Weights of a small GPT-style language model, trained from scratch on English Wikipedia.
Size: 8 layers, width 192, MLP 768 GELU, vocabulary 6632, 4.23M parameters.
Architecture: rotary positions, tied embeddings.
Training: a variant of SOAP for these matrices, 157M tokens, 4792 steps.
Each number is 128 + 32 x the weight over its row's rms, rounded and kept within 0 to 255. Layers, rows and columns count from 0. Numbers have three digits each. The size before them is the row's rms in percent of the matrix's.

# layer 3 attention value, 64x192, rms 0.0901, rows 28-63, columns 48-95
104:112153105085091104152237160131086178153116148122177128143134092163170181103164111167136138182109128140171077149174105133186141109138153143143108
092:100161139167169115105125149136098153157086071105131116128089164099111080213079139131127058134154055194112143131155096119092117155116120152192104
089:097128122122195185155082117167031122146130109171121109122110112113108121155123133135097125104068121174152118052087078171101098126063186116078185
094:112155104103101148119124099223162138120177098154129132115149156135114143100093177144121125180204090154138117129212186183176201104109183113126114
108:145138187147091144146148145126162098138087111148166161118151110224191135094204149123100094156170060112125114186101169075147160109118135118143094
097:107123157100143130083143146100113157091101129125117165081160174139128173103110117090146131185091151144184131195162101154098097197108097080135100
112:079108130100183105171100146074105112134167158141068092160134106092051129136118174177134121153127092173129142132091091165191144149145146077090130
099:061101143172124095140167110098173120072189141106105135086136107148136092104167123126135098158076094104120109173117135123103103151130084040091139
095:066165105132157195139070139126074133099151170117109171083095132097077104134113176125123119088121107117099162165104128130139121200088069084148122
099:157096160144128130121134143180133160162139111156122097131102131113127189056109077196117165130103174134142130141120091119076095152130100131140108
091:107136149122093083151094120079156145083139115089111133077163096170127128113119133099095117159070096088129120111143102083162070055143108144181101
102:112108158108099117157116149188148124175130128123080091113117102144148130092124095121130090205133129116132131151150093108104127135144130109134157
111:054162126162141108086129107158190082096135143067104133103160153118045108109097182116133131171151107116170110134111128167100082164141122134134145
088:178171185141141178158114134129112083081135147117144117178132190147069160121171168131130134132119133169169135150157150110113093065083165133155140
106:146123178134110179192149149082093096083095123155106149185107131101073150155143124149127134107075142092099140101139087124151159141132123106135094
104:177111124101117140136104208085137112089127097121100109192105126104173159132136106114111098090074102115133234103133111109101119146160119121127144
093:078127062161069085148111111137143106132073164153114160092185156131175121126142136117080174145123155039174158089129156137158138089127182143175151
098:128148149112130145102099112183132132129161115142119134043132127039161171074159175155169183155164173100182110196151155130101137112076058123139087
098:089134149082126074178149136107095107128093094096164078133084180126178105145171125155138123120054092126135183132106069111143102147190076162126117
110:152148064120102085141091083114177160096081127133123092093093165157157162117102103177078138144110109121115209163131086147111094174175133136134078
094:215134157083111149112179117066092236095152146131166142109083118083126171153171115126160125121128101120143113109129111116100078144109107200080112
098:109117098109147123134212122101082156153122152147103198088135154154127125129155130102115147254106140118178125140126165197117065136117135148121189
115:080149215135137178179113108092091122151152124152148180109059118132157073092151125109131112097102137148156133198115114081088138106123076102128125
107:182143145130163094129131143158086089142206113133092123129132132076077088140179202157116081173071100136156108115120138130151117107088112084128145
101:095166118084126105178141119150091091100163116110081136125161077079095144143120178133130029154150097135115146129144141176113107150139143143121146
097:150157133130147110165123101164100128132153109119202113102074173139153116159201117197129123076094126138096172141133138161160089206187120043081094
108:138103081112156153151097149110129141102124143111058123169112182135105137205090179102156142144126082153076143141129101107136159118103152144143082
120:140163089131094154079102090141182089161123145165116108103160129118133088134084083136142143157137070123146074175116179118098115163161093146109100
112:099088090102113146100125152116051143142149072100084051151130163093177077107128147139069131103106169145133042147136080107156138141109214138165116
100:131194115099130154129165140212131120131109134119144116119082111118090101140131180088137121138133081137075121146135092144113157093108163094145109
106:177142156074098161105131122171183131102181066144160119091111117122146152129176151144115156102167113179077164105168155102138174093143060106090074
102:160148158088139129086120099135120118067109125073123093120148150198025102160137141138125125110164080080151101164072095158115162174173117147167117
106:083127080129156127108099128188153122149137136154103101144134137148109093069144131112128083134135183170190135113099141123142134131137108152115176
098:128148150090087148133085145118161089150134113114149147110127128112102159093133125151142171131139141139097138142112194080139115142121094174116103
087:141096136160101085165141133103100123144142100159076146112083120116179142151137203105170129115091116149148113151150127110119148161137165041085126
097:111131141103112154202151151112176138127196155132115089159098092130096128089144091155132154112125108141071172109091085157224147058190144092149131
# layer 3 attention output (transposed), 128x192, rms 0.249, rows 28-63,92-127, columns 48-95
090:143143133128121198114106085116157100096087121105100172132136142129111106136175134125151044074059124080070121122042148104137124131147121111124134
097:112104133091068089120073153125042129173178140119117135150165081169101170136123179089133138114154145106111108153132149079137116123139113074123107
093:150134168116139137136148095127126164162138128136156096082077057113118047135158131159165075157152112136161116189156162101151153163157117135160092
088:059100155167117102088151128141146131165127095119115157110102118108138093078149088137128128134126123155106190195138120110185122126137140120146148
092:132145092153155107105095142113116159117112153101152121155158138135118141093055099101182147122037139104130137074099080127099111106147104132064167
092:115102053148154112160117065136106106150098105123122151166081150116119106162093137120069124057110115116124085137105114095115130069158138112135126
084:162144075147099152136105117125098114122080096151156114100091205143115110040106050086129116068115115116146165127146089081131139125161136121129151
090:171193074110111135173085131144152087119124141163121085155125101160145100184126136137147150165083170148150122021079126086147184140086123103127186
092:189052190123143137118129117200149192185087143116162119161113083170131119096129155119162151146178149172138110148099144119121165121143142188121162
098:147116045122168152160116097139143161180154153088195173124162116118134107079167140106162153097078090091134136118131128128171122144134158127140073
093:096098123158176121110168101069155153114134211134199128150132111096056136150127142147182122043162184175174149147113212126150144157134136153105113
097:087070184126143103143147140093177151127102166194223140151170160123200121120138126121163175106110133154145052140082160168178138113051089124107119
091:173147119062090084136136150186120168159198112164179094185137121138125146070126092155126138113103113128097153117127166081153145101119164173060103
089:150082054110153114136149129120140103181106139135115136112046092142164177130100084092146061109108138102106130136142123167141195154141096127121125
094:139096094179152076144118119135176195147151152123110054064143150150123122159201142140147144153139149165137137117111134088091124144118100084145125
102:137153163181117116067149066109105093111085132198140127124056102145113118107144150135066163115190188101148116182170123123155119121110172143135175
090:150061166112176105120103140134136158089146139123132084137162112057120133109112123138127105124091148160130124143117148139118097146177148102134051
083:133155152153099111099133167093061129100123146140131106173151138152117149105074108159134114108163069167089097094121104101166090147121126073125137
090:102121154091157131066050103047169140106170203076118143119104108125115123132142131136092123163201139122098099119171145150109182112159122154152144
095:175148166141140158161079154118132122096161133130165153157085116113089123133152123108136140136072145083136124133139134154067140053104085124088123
093:120140177167181155129138149109120044152145124154114082148161150089145118091100178106111161124121138150190099149101133184118115170141092101163061
086:122171163146152104139112117149145125140101152150114085158152120080109106105133114092165088103133054128182097128136175133164149119116177182115099
094:155137109099103107146156169193100130088136086156117102095116119115115136156101093141156069175193106180126097155144144157092085166070147142150118
094:097151137179118132122107129168149142119060136154190154113164166089149098118112090139146143119094132141067160105171086135172152083143151133193108
100:137102121139095064102130151103154082159152104093121121137113164160155177147133169157150155150158127147174120033133158095170148136108169121118143
090:129106071124091110092122105161115134181118132103177167120168123137150149111144146109145177098141027147096111167124158079100162059093151170167136
088:099126195130142177155151169174086133193143188113158090176177107155136145116122114098180112145109085142149129131083194118189091159150049163066122
097:130089186160110120171155128092119129131101106093164129083093143091127198134119122144138134104138195079122126131130125126057113189135129144165111
087:143163167133112144158171145162166126111112173196122129085156064161188176162186173125199116147144063132112142079145134120123117099147133130114149
091:145110137118175139173111154102151187073137150131126083094177115156109121116147129158198074133144165163124090096123087056120136103122145132176104
087:077077115105199090063095127101146147136157111129107109141079167146142103130132101080108106094106210092135159129106122143147130145150186146106161
089:220160135115120066087145134158120052142154121108110173134102096118157160115062121120118093093153140179153154161138152069151060078122064068155131
102:105131104188112073102158122106081126109179134133155156139114129148157142138096139162179172138100177112169140065080155179145126127135124152113129
088:128131143096117091116136127121108164144170151140148133130174124103101120143171102115170101132152112158060144111158067101087160204142104102133105
093:051136183140164112100137175146120149102117131079178147150183128084105050150122125137142132152145155170113141109140122139168109109114128173175102
095:084138102101122137125081118121132156093142125136075184155179118053077097125130128143168135101114094190144113148170180114141096162156134079090151
116:114125112155051038162125120169177153180140138115185111092137087112129132091146143152110216147154123188148149123214110114070160153092172172124127
105:131111122132165184158185161111168122104111119165136118074101113115134081141156121134161142139164074153141134117129116170122123109130207133127124
102:132128062151204130080120122161126096130079126100131135130168176106164146144079122113164149099081096103099090098128053141099086100171134137080093
108:130221082140169146173106153191119136117111144126198128110115160181129087116155122154140120113172113142136098096111153143091107123090177167138174
114:135168130142102160168102107152124098141147105160140097112094124187162098153164157123085153084170075171109112191114179070151114106085125136169162
110:162102174129146148108166082107140158132136135179115118099150118156162149073135158181093101095133154115154119160153119118181156176141159098162188
121:115104118155151130132157165098120149090119130125115124122147145131144136203125116143134143148110089132142108100136111137066090138145164145075118
106:112081124146113120110119128062095150074172103133138131100112157110143088061122094151141124115125063117123131182152130140120141158141072108144081
106:107112068138135163182164170042118150120153165122124144188096094101127134106104130167120148105084119102121148127144105200142109132118178099145096
107:121128150132085137122147151106085133136154118108122080167134062149153130120114130137183127135143191114156112117082131144105139136185047108085146
098:136162153132097175085105174131128151074205131138150112086128108157113096134104097095143151150130141117115172096197154068171115081146100116176066
107:157157094139120175092070147163119079152123054107093110151087132111062169178154123124126111123161136111067125172161140132096142141147100130102100
121:068157173129149202127142164125105104064082146105137151060111114120097086094106139120085161130140162129143097158170124190089098142138107145141143
100:146134186109147127123131142148130141139092117076123134120205106136090133115123186140127166097108107148115114124125099078114150102120132146103123
107:105126150117048099117171133152117073142087099132096164168110169151130138107088143077101104095145120089126179112111130139188094116110102177157140
111:147149102125111095119091199161125135120165113067063121173137148077136146074063176132145071110107092129069175143057138106116125161160117138131087
107:095133089103102133138102081154091119170167158153134115077124089184135129166094150063104104162125078135173075126121079079136149137075110126108158
116:140119115098137145182135108166180137163112125100143112118089085144164145111166164089138131153135207114180059143172117152147136107086150111136166
101:120101124081150127171148130109123102132114044144148105107085174172161198161136087166105124036091129131149193168137151146162111124141123121153158
121:100160092117108148067155101104124061118117131149119093128114105124142109101138121100154126127154157165159104135117146176196135132125127123189124
104:152135154180166090092139143104148168107133126130120145149146113066100110145154177187126183137091145052166195120145111093132115053145157138105148
104:070118213089174146114058125127116145100108095162119127123124158153188138158159160132155151154084139153102109132142096124093083111109163115193115
120:126127127118117140171100063110116155116107099088154155141145164160145116113162123136138106107085136040071138151174124102177156099152109105132114
112:192136153091121123174144152125192128104208124171084118115096088143064125176115198132121097117106102114134133107062162094061109099109113123088148
105:095144127127193138110128118105127115094158160098059118128118070097139071118091109096091122157154088124089092173105097146089112097109111111143077
103:136153161097154101128148138143177136145114088086143146141137168140109157187098069135120143145105157094134187114135175169153130188072131105139091
118:092116124181135100112138071098127098098125160146138164172179161085116064092148135135136135123111123146123136111045094170137185152109176109128112
116:125104092093187166094116112164114114133136139146098135142087185124148062113166115143079161129134134097161091209103139131161146096138112101118173
118:161108084153139169138108115125168131130163133125146049179120142109141104110142112172139088089090146108138137151144100099140152131197163144128138
108:112125128101110146149150157206060139095134121121152131136096101106045114077133128149112158092140165160114117095157103146115169124133189107116171
110:182164129123137164169139156115123130138136125133137132113140102104143135105144123120156117129132086108071113111193194111167196109105084104145166
111:056136110115069165134102101130084108065202123094095135129106115171095092123096181172085163170120138148140124098061152180162141174150133147126165
110:176102099104128138150075204159087113135087127152148131138082142138037206141087129095104116095123126151122123148158143151038072158098122107094153
105:124109105120115146151129198109134106158149138157072124185169170130104133117101188080060125107157100120169114161073065119179135105090090155143179
097:097156177140098129128181078109148094112173127143083103150110118154138111148185120131127065127094096122145165115046140108138133089137135120112123
103:135095087112085135126138125178140152136131136135169171099079127174218104099097053137102135102068139105096137160084107168110163114153109160169117
# layer 3 MLP up, 768x192, rms 0.152, rows 0-86, columns 48-95
112:092146067113175134089123116141101119087135161101108163124116089150132148044146131152122138083099146130136101103123188159140190127127202105119086
093:066113186100148081148118110101163110124130135077103125134139155116140163121122117096106154138099117115159113119167103134062139141102130093163115
080:084147133103115097106152109156092176121157114216128100094140116097109097111108078139134116131099154138114155176138139097097099128123139131219173
097:113107113103093161174190113116164118118141113112121161129084119168155143119120183030102132091143135142168130165059173126161128069136099203185132
097:147133139121192110141107075182104141082130173134145158075165188048104133163218121140141112144153094051123145144199094103154144076103099144138151
101:159100102134133091116112129154117140108102149140185151155093143187091125123121208048134186111170120127175142103141069180109188116117077132125164
093:126128108107049109116140137167116138106092165135082130180182094147157194094147137074115137100121104186138120143070097118073129144151181147085135
085:068102062135162159176132120124163145133085133158097038143099161116121107118117159122083116140121140120138093107103168168089100155132090136131182
092:119160100130111171168126123194110117190129117108146101134125091122092139108111133149155110078079117130138113099138158136125160084152124127183114
104:132104083131123159134202194091155100166159086137161144105222134129120128071121108079142144140158161135106115141139064106077165126128162126152145
090:061168188103153080085158123121200160143133116133100119148172137104161089100150075162138167128093144106075104185159077171109069206190165145136103
095:163104160113161117136113139112098135136140155126096151146092127122134179164107178204096149135145126154150178077085111150043147105092123224163107
098:128134121177163096147130112090125050142132079142085071148137126140104150113094112131095113151131104155134153073183119082079090144074151133096198
092:126136158108137094167081142131165177162128121174101122111124154127170154170117140185131109115196063148117145108056130077075066085106110101131148
099:169099063124123174127133169048177165138108119074082116084128198135145145093086103122113125092134122097127098113156129125220101049083106145089147
099:109161102172092157127145127127159160138135143106134162081118142123139174135171150124108104106134143154103074208128103128091118052137131093130106
095:109112098126134084201098123104134173139124159138158098121160108161105135140174168104115117119100141112138125136099097160073199150160105083130200
102:076069087147133126138158082136196084136138135088124158153148081088106148105147167102126153177154168083168056113132099084113156137096154104129133
093:118088133071114142157165096114114168147143082139114123111157093108119098159109075149172221150150063148112143102116144062096148168104116092177160
099:129131149146129189140081200134152160160152166071051160111158130118093085087116087098179146100145086096151146102081171129142176142123121159138096
108:163127116139136127111079194064143096154155121087155140111153141115138175118144165097134139045107146096191151086129123144140123107149117160148113
113:159172105154069142126173134109082162107121099112169056107097099146109161087150153153083093082113147126104128118126135138064115130043074187138108
122:136145094169177146108125143158163104170152144158155084102108205140105158139135107146158102089096125132193062088065135167086087164130133183166033
090:199142138110125141145047114099183130155146088111134100192110100118126161170125115119124178125116123133142155133112078209182109117096165063126120
100:125110092133149104134109192089171119162131214102107137130140114135124175171125119118074124123120104158158163151132153136142112072200086084078113
094:160140135147176163124117089163146186123137149161086114156102089093122126147112184109111076168112099113138132155190112036145102100152153117100087
093:118157076093142145130113140143145161134158102093076053154110100144093119185156125145103111153163133099076116169135105073149132087095126133129086
089:045125052101107067121125100115152148179165097134083139139062117105166068138150153135143148169117137131056126177099109149116078125161139155201121
092:165123137139128130166125180127096216152160122166107101162122127135144096173130136090170129145125021065190139111099119149131145129160173132112147
088:094105251134107176132112080111094170159088071097135121111108126154167176114133148171112159140144112131189132106116104180062104110147111177134102
099:138127166132153100111160107117163171095161119121164185139177124117107126123147143145144146099100161151115130122087078149141083091149183122080135
104:100121140081073136117131127071130106103142087116140100164109135099134152136150140134172144123127128114096095130156089143179097179102133081177121
094:143126114172173163183109126109130146143177147091099115171145144098171146137131125197145131083123131141179127133111107127146177073113167127102108
099:138142164121142142136179145122103090076124191140122131091073140168137119170133153146087182057155113124142099142140098096157041135120142162138088
101:134081174070097154124156144132099135083121103086080185124106121135099116166140138128074127094053104161121137135175081173111093077204109112096112
096:108172127101135121115151101072152169145124099131106160165121165138087138134135178099105094159156144096104171132109088124145160159116124103114119
106:117064157154131131109146149135172075103168121175115114163181152125132108152098163015117117104118148155146106136133160066137098142180114062133112
097:091181202165060172112112095164166118129115156085143127128178073170204107152108168117114133099118146154094126152107077176120072114055146140119167
101:113108173079124127130055110124134099116142165053138122101144151114081094142154085122097105082131080114145176137132123155110148087129081122119131
108:137133176153110048122145060126111147131116138149156117062150187146151095127145142086079139125102109150115094112177111159100143130114120111145170
104:162101105115154163156129102140139152164098119091163033111126134110122098107076121107151134119122162172180185100136147113132122124126144127133123
085:148156196136126144079167138143115147133092078185100092070142135112077114130144133116113106149117120098083133174104081154137158117110173116121090
103:132125161142212101120158087154127051142159112106154089109152099096132051152129105167148067147098169056118077129075107134116118110140163041125109
113:106088187148169154091090116131162195126086157154156180156115139145130171127128110136145136151129141146106140151108134148101182146128038125118099
097:092083126082112169133106096094173162163163164155099140155146163124241132170074127107074109154143052192138099122115112092120082134128102106093141
088:159079141154210128139119128127111143186128107045206107123105117070025103092090153123167165097078108116144112165112110076103111125170141143070143
115:117145089122088110116164114101181124095122170103103121146137132081144083132099153106132105117131131132133124146101149117116142142083115113081107
089:133125141186152116167137136174171066116123149076165069109136121183107122118169132176111137137113107120117126131159138162151156106110138131150197
094:147188086124171124149133061143154136146173128141115125136094183143150104095122109096132154168130193086130115165028149138162089158169094141061098
102:140137137158144138058115074118166134141096121100135142148150112104174095064116170081091180158045069125153163139072150119126110083159126135071137
100:193079197178164165096124196086089196122159116114172165100097137129148160157134133094160124152134192156158107147077119093113177153121143131129098
096:127141134116144178142159155098135081207112140086204104106138099134121131095090130116098110106129151134198141139154136053111104133105128089143127
088:214145123157126144167202109120139124083123113079125140114078131119133147155145085074139176159090132104164115186122180115168103093097114087175164
103:116111148124143139156159130163117133076176151126192142178096138109108178164175139076123086113138114144141142117150120171114153174048120109141122
103:131135128168102105071184100129085103098181114157139144197115124076152154151167116045050131106163168154170106153120100179094104156123150123198152
096:107119132105121118049136143153162128127155131153118104107147128093128106120168133099077122145114148055113070084123158114108117162097196113152105
101:123078116112139107104150147192145172081125124089154129167126106099143083148109145112113141163124140132115143158126167094130107162142165109086108
099:126114146148188122111100162150185195089085155127145124133103170092133125128172099106101142123136117166183109143039139109109094078137086115104124
089:107128147174139129125146149213078134145106114167167154128131101124140138135132115078098112124166116151132102129124151131130102108192138121089125
104:133173122095176123132083080126116141168155134113094087160162153156068161157179136141093167173183131162105142132078149091071111120120145158102057
099:119135080115155134142126120089131141138106129123080116138203099079121181147121110113128125122159131106146174086091153095116163163153128077131106
104:137111102141122149164114094074108167176107171091120131110110162152195132154150169095154109144169080128088134134126111180205150119142153138106114
104:144098148159138154137144169118150123136091135116113127114181096107052141095103165197090165096129192167154135099132099157055134220142165075088053
105:087111118163150111116186126119115111121131129078154120122190157150119140097202165141151107137094199110158118139123174113082065076143132158116155
092:176140164091146044124192082121160124138126148115117119109092125177105146097123115124078167093106107145121102144130191177127117103080094097087171
101:113139135092063162168200094099110122072143188131128148133119173123115148119151151098117067109076057151168123142096105171104126118139100157161123
101:119116146114187134106119085089114123151126077068132162073136172097161139095111180134136146099124124178134141087132153151074102122201088120106072
102:119052107084060069128151135128097157134101138118172115140158163148168132114141172101091210077186131146119144144147146109156086134123126169092138
099:135175142128129185127124091114155140134131118142166108142078152124148132163143064078121105117101169137148120129129083087095150069100081100159137
100:115173209112122143078137131091199138091160121108142144186116140109133157163127112034106124129146079147166139120100068131159111143150144074163166
102:123122064173194068180144167101123112218090111153133088159165093131198165131087196148202122125132162135112117119116075170164097186144134027115070
111:147081113100147054113136161103127205120179140139111139068199064116136106156157155152097153102113186130158128131099096080178145088136092084105128
104:141069148160118093107145136153133162186109138152148164128119100192115116111163148141180191151080141119090134118078144066130181155141116124156147
103:153142064135146130166127180164158133101149064079098157091128169168122097120132137174045120130097157201152108088128094096117127088074141131117152
113:157126110184159143153149124068131132182158174092139113179092082168068100087129123105119101141165205126131115158133096141180128134179123120126154
104:127123154110085133120120102120104139107138158150113161083088136177152060117171149169111110113068114142130114075099073077141161169164121127131089
101:106124103087138081120131164121133178106154113127147117141161121100104144145154210120122134126093118051072102189147107130112105050114109135080122
086:174121108123134095107208126117143146165127144159033070078123124139122111186059168136159111163136111116110157144164136062148149133094155139085111
105:126091080117157065131056129180099141113108113147162113113078092159156116103122175143109116091110118108179180107111123149155113068139113164092107
093:139136083073116113182136087197118176187129150113112098157098160136089111171102146067124087143172167139100127124086167097121151128145072136121131
106:084111072120127102168152137174159132126103147185190120171134106116129122168140157162146094167132136117122167110057103117105068088142127032125105
101:167094126113193123145116150091105099129098153117078166156055143155136088148143141108110117146132128092125147110125115202080156121143153072137186
109:112117063128136128143129084187088184109110136123111127102138128155152095133173111172083113115110149109151133160163135133044144109122081150124098
094:099207163152133156118153151084159158114127127140147072157086197112120057080167134115114157108166138128120187094141155131128120090153128103045151
093:126126164128045115165163142154163093118111103169118170130135216109111058168156138084096123133146068103136164142121121148157154166086112135115120
097:138108207103118161129107127137069100134120075126168161141147100153126110115098115138121153116150085148149161118085127123174108125121126132097126
096:135119110114141016131078158121108139094103122148135125133078124160117131121135149097115129157127148115173113172164109184113205185083074132124104
# layer 3 MLP down (transposed), 768x192, rms 0.155, rows 0-86, columns 48-95
110:176194136157169134160060143124161157082080107089133146153170107108128151074112089122140132072050089112146166115116144110158147143144097137126157
096:137091115110161114092106119167088146116117095099103177132147094166134106088121135176106121095178156066083154140130109131183078157084086112169115
078:130132137103128123110173141084127134131156106087125172092142154141085165099181216108139111173127148133157084103101103215110181083159173164135076
080:114066141114148126102113100108197136154139138094109095137171105189133108134134166151184192165106175122170132168107091130052140199135146079093142
089:136048183126168155110096111116143102122128131145099165148124062145172168135155140125098131154110112111100167139154122143094147152141111123089154
101:051104108119199119148150187126137142105175142113178113077120150104182209085066114161143178181145124115082108159145181178166145119115123083152143
094:126190209119132147098140141143073182139158141124110104109147088161100156130128104120089116081086114132122161116117152100164130123117136142108083
070:093127070128103081092071148111095093195053110117146162124085090135138171081169133116122081139081140126175129100114076091152109076151138153179144
089:168171131099123134064177153158107171091133154163159119071165157103143128156078150147126163126077086092089143156138165145094114151128174101140129
101:175189130179075141119170142094169105084173146090164101071107097126104146157121142100132151160164130146100137134133120160149117085151157115184127
080:149140101142108170142203150156148064137137120086124122155144105112127119101131123054135125123141116101138142125119111158192102164058125136097163
098:097107138124134106162099090103087144112063156142118099101100122139119111187182102115128127108066110087180151132164159082171181173069118152159113
101:093099102137136165119134122132110146169114176190105066152060130150094166119105119150121144131093138092139171105093144084158117204165146079112105
097:185111100089140176139170065189139174158150095141147182130160105161060131133180198133178166093107099102135106189139118111119146141174095140184093
094:064144068127104103124105084150131160109078100096075145216145096134102107138146079162126168186112143169127097056120131117144119166215152169151137
103:122080158147098118149114115101080149132119082102081087146121153123135133148131127092136135163107168126114189174142092162147132161114116071124158
102:106137131165132100153149144134143137158145089091163115216140178163097144107123137161123158130153099124191096106141142119169123137146144160099084
097:135110125104132099095183175155115130113124098187102153077097144147137112142180075198106148089145104165132202152058165118139063118141099095093137
100:160096147099177050168085141157123154101124152170173129059186090122198130188201147114142121156085137112119181117154139140133105139160145155139155
100:167099106139130072102124084174114117104145184030188076082061099095110078091146116178133106110183103083116141147130096047098164157160114099190086
108:149130139153119153122141085129216140149129114158142094162133187115119089145114103174080161096089121125141111148123078141136136125185106180148117
116:074090118077171163140082157144121141125090135092145163108170114161162139095114120099106078125103144152130163159250174122123122142139131114110138
129:102065105163138126140174107209157130164110067169052083167090110150157112125108177076105084171096082178058138124171121143138147146111135149169066
096:083114118146140099121119108135110113183140133112104195071143132142133119074116111119182201109088115112084093088133097155152136135143100135157121
107:157084157182142096122062140157112112128083066111099144084103159106148114167090149115163101147128170133114126081133115092115147122107099145195167
096:150142111075105088108182208122141150165113127141104208075145150124160083172112183104128098112117118144130180126121121127172163204158156126092174
093:155152143145166152123128146099130099132128121134115097132164133149116157088151103154122113122145063139113137186132139166165151178133084171108165
084:145062143134114137114171105130143119109072113106111124143135109188139078174148117097100105157156111115142151126108146149114165071113133072135098
095:122143118113202170133145116136151073039216089158127156107152164172067143108124125122079105127129136145136091151193140187138164131156147116137143
096:133055091175155094151093063159195111147129077125124161129097178135127148094185150043167125164180194117167192150122165110139135122195136084178127
101:119139072099078093150136131076091115060169118098131173115159140130164174141108188120149136139132132117097138109142132161154121155173094116121170
093:131129163080103099084144118143121113105129053155127082102138137155125106037124096128137073145132168128130076148124127113157166164069141142192102
091:139110098061137108140126163112099103111081138149155110155176130181146170178107096089162133059148161181132114129146086141072100082107155112110132
102:173139106117104116167114127111195133150092141134109075145128079119130121072151092112129117137179115149096176147082117134079141114139126130140108
102:117189124200159142134120128072105102147132123145135108145105167140102083080131122221109154121069124102185131108080161123110122150150153138141105
100:132158098131124160146080117163083138140132159077180136115113120108135106104162137100197085162078140120113162095105191163107161166072172159141097
118:177115147123145167134121110163056133030112106111133122110178082069122102127084076090136138128147116066138166142106137069098108146170086120143160
112:168147172148119164126139100146121111098125096073168089155119046084135154082055168052134142137118030165081155135125122154127106137137106107081163
099:072135103129199168118147125106128151131129097095101218140225149153126172082108055136090118137208068109102143177176123111097163161111099146140173
113:144094176116094139080127100170126187084106127137105121144106148059115117134093123204157105099151084178179183157117139140144110137129133070144179
106:071132144135122154134140140153114108116150117096160114135131119129123097147114180126088045145136109131057091097221046100135127121114093120101168
081:169116090120156157188174111120072136144117169150146157131115092093141109134190164137149107109114146176155118095175150167105089159180106146102171
108:113093098115121140146144068175137152070171148146194120143161101116161125109057123162158113128123100161103138139146130109162063140104171089113124
100:092202118105137148075170156140105105131168138133059103092121086191124097137133134138128116131105141116130141095137105119135090159113131131107155
066:139029086156159151124107109133128065139165165091177109101104180177095186110200113125104111178123083107180138134126119088065114123145117146152113
093:119105132081120080131167081134148107167121151159121111066218194133109150200136128146099137146155111142153102105120101126099100124155081106155109
110:082132095122062132055183091126140124101163115157141131154177163165185109117118097114089110142131199064147106130123077086084151113125185152118168
075:084105108119106161149136100085113100089058098153113144152087064092092148139132120110128146173111155143170145150136156097100112085138089117142098
097:110136195125126152134141057151079173161156121137127133148113142127157134136115171072106083122085218142169143126106103122170148114146130105120050
105:126154126148065123100154108100055125101096149129131135185200142141083115149155095161097132135153117146030108145166062117131130173141139137145112
101:023108119069083141144127131119136110144102139132051171117162066105159148083153112073143126172067080156182128104156105181137124097158137127115186
108:107149206147140098132110117175167111120156178085103135196153136146120126136136104117091134108122081089138127076121114196115132108132071162155157
093:047129138109164115155084090110147112121072169142111139225141133112186141078112147154166124163086170096155109168138150136153139130141163148171167
117:173195148183121147097134116144187139123134056143151143178142106149156130129164081115112144117111141047062093087124103126109109099154135143109105
105:165075056073111135165109129129123131126185119077143151113094125113115129107121128104163118075158017146146126174090106144138153137144097116123142
070:151060082141129091085092142191129131122105133098180132072155112209171168117146113117101168125144107115078123111140131104107135158091177196136161
094:121134129085212178054124123106097093096190140126149155092151135114094187162163105032147169034048084156160138076148194114143086157098090183124157
110:151140133167047170143156181099131143118133178109120057120133110073176103127137117163121137193122141134149152134186183114130114145123124104152113
100:116050142113126099113106143169121114166129070111162140142137094110166076118131143136155106109063119144193149113122174181092143142137118184120141
112:054140112107129166091124142124121112098122121178147131185107133142111185074162107120187135126081146198086157077152099114084122113136120141113137
101:148162109113090150162084140148123172173129159084176174091080129127109130130150168133120100130062087205107119113134137125106126109094104151130156
097:162149174129111123054152118136142125109107147114143084070117139132143161091126108069134057056133129125108102070122112136116148102135106123111133
096:133101141137030104136129100147104162083160113128126120166083110125157142154138136107090119149111164078043088126117115113173132079054170140178161
107:085126123158170150122162117164131115132146157082101095077157117156089124162140125081182085138118182104133166130154104121117166151093127172100161
092:102138087118176118088062033115092126149121109131126100146103199079097161105083115137134118139119132083108135186124170107066179111204140135167125
108:146100091189145168089122167108107159146101104082115120106119104103129161092159112146132141086129168200104134147119190121079118139082155150102153
112:139157123194123089101098125119138136105139130100200080139088111093164088123134086205110066167097146120182122158123136088086139138156113105161070
107:154205144172091139141133122076097128141107173106133136103091117174141117142114116145196166167080149108174130154167184087077129116165102122117205
091:117055101099055091126157177127139199156047107134137146155066125103184162142132125143163177151142115135143115131090100147162174187148061133150192
103:137114093155072183090142131122117137148126128086156145138084134102069144058110146142110124179105105179130173090149117064150136089112111166140152
099:108155118107129139125122098103108099085148198123139148101117157153076151183086088123190108083135117142136132134103089079145110169167131149146091
111:165139131093137160104082115118078136160124087101092148200099172177083145145091155139141123182143152153113108175085169124089107123120153169108156
108:117097111158132213157144092107123148135164177118138147137173112134137115149157152131120158064127125160112131158113133129095114132107149068154094
103:089103167118131145133125145095166096161093116140125098099146068093135141160182119116153115135139197168134138068116143090144125126120142137212068
119:145104149103107093154158133127140170085147155117166142131125121118130102132151156119128133115122102142116126101125160185149083188137110161194126
096:125164117116112172123118180203157149132088118066164123167154106146160122098161113082142166146156101185141175069128126151173124132137101141118164
100:069123151171130159107132169171099135132139148110109125157075098115206150092118120107150062166088139081128190065147104143163127116081103132183139
085:099137096120161124083117120098120117136125123098198108087118111100110141157156091087167117103117143106154127119164113156136107149100124171178088
110:135182163077096098116114114135115173146125163144125094099143108142171113094176085088096152134201090110155144108139101088141101129160132165144108
089:125102155115143169126200091119194106096110113141156169121162086172114123135138054151124119145130174135158135080135018130131183133125125137127113
107:160132121122149083123164147178073118118067136128137122133120092095086142176126153161150126121157102131178074130124094104103121119174137113164153
095:110113149177171166143138104113145117119103134153087177061109105166045170091141199102157201115104116148101118130175127133104077136108156150061146
098:110111113118147143121121118135101159142131141149114121069126163134138141092085156111153135110131136164150109089072087116188133130153121147105146
083:150113161122125156165097141164119133194084104157205148141110099191202113127121060118102124119133120092143134148180135077112198131152155117133110
073:124040072172104120096072086128152083116121102133224087069100093152126179103204149127077126125132107086112143132114144187095085177177152109138086
102:094116067182106187156150147059130210126194100136114148100146133101142120124200103163102109176093143083166123135151158104116155110136111152130173
093:124120081076106127161118158175144108171139113099142124117121117086162167111153130099111082143076118083135093048176139095069176112084133156120150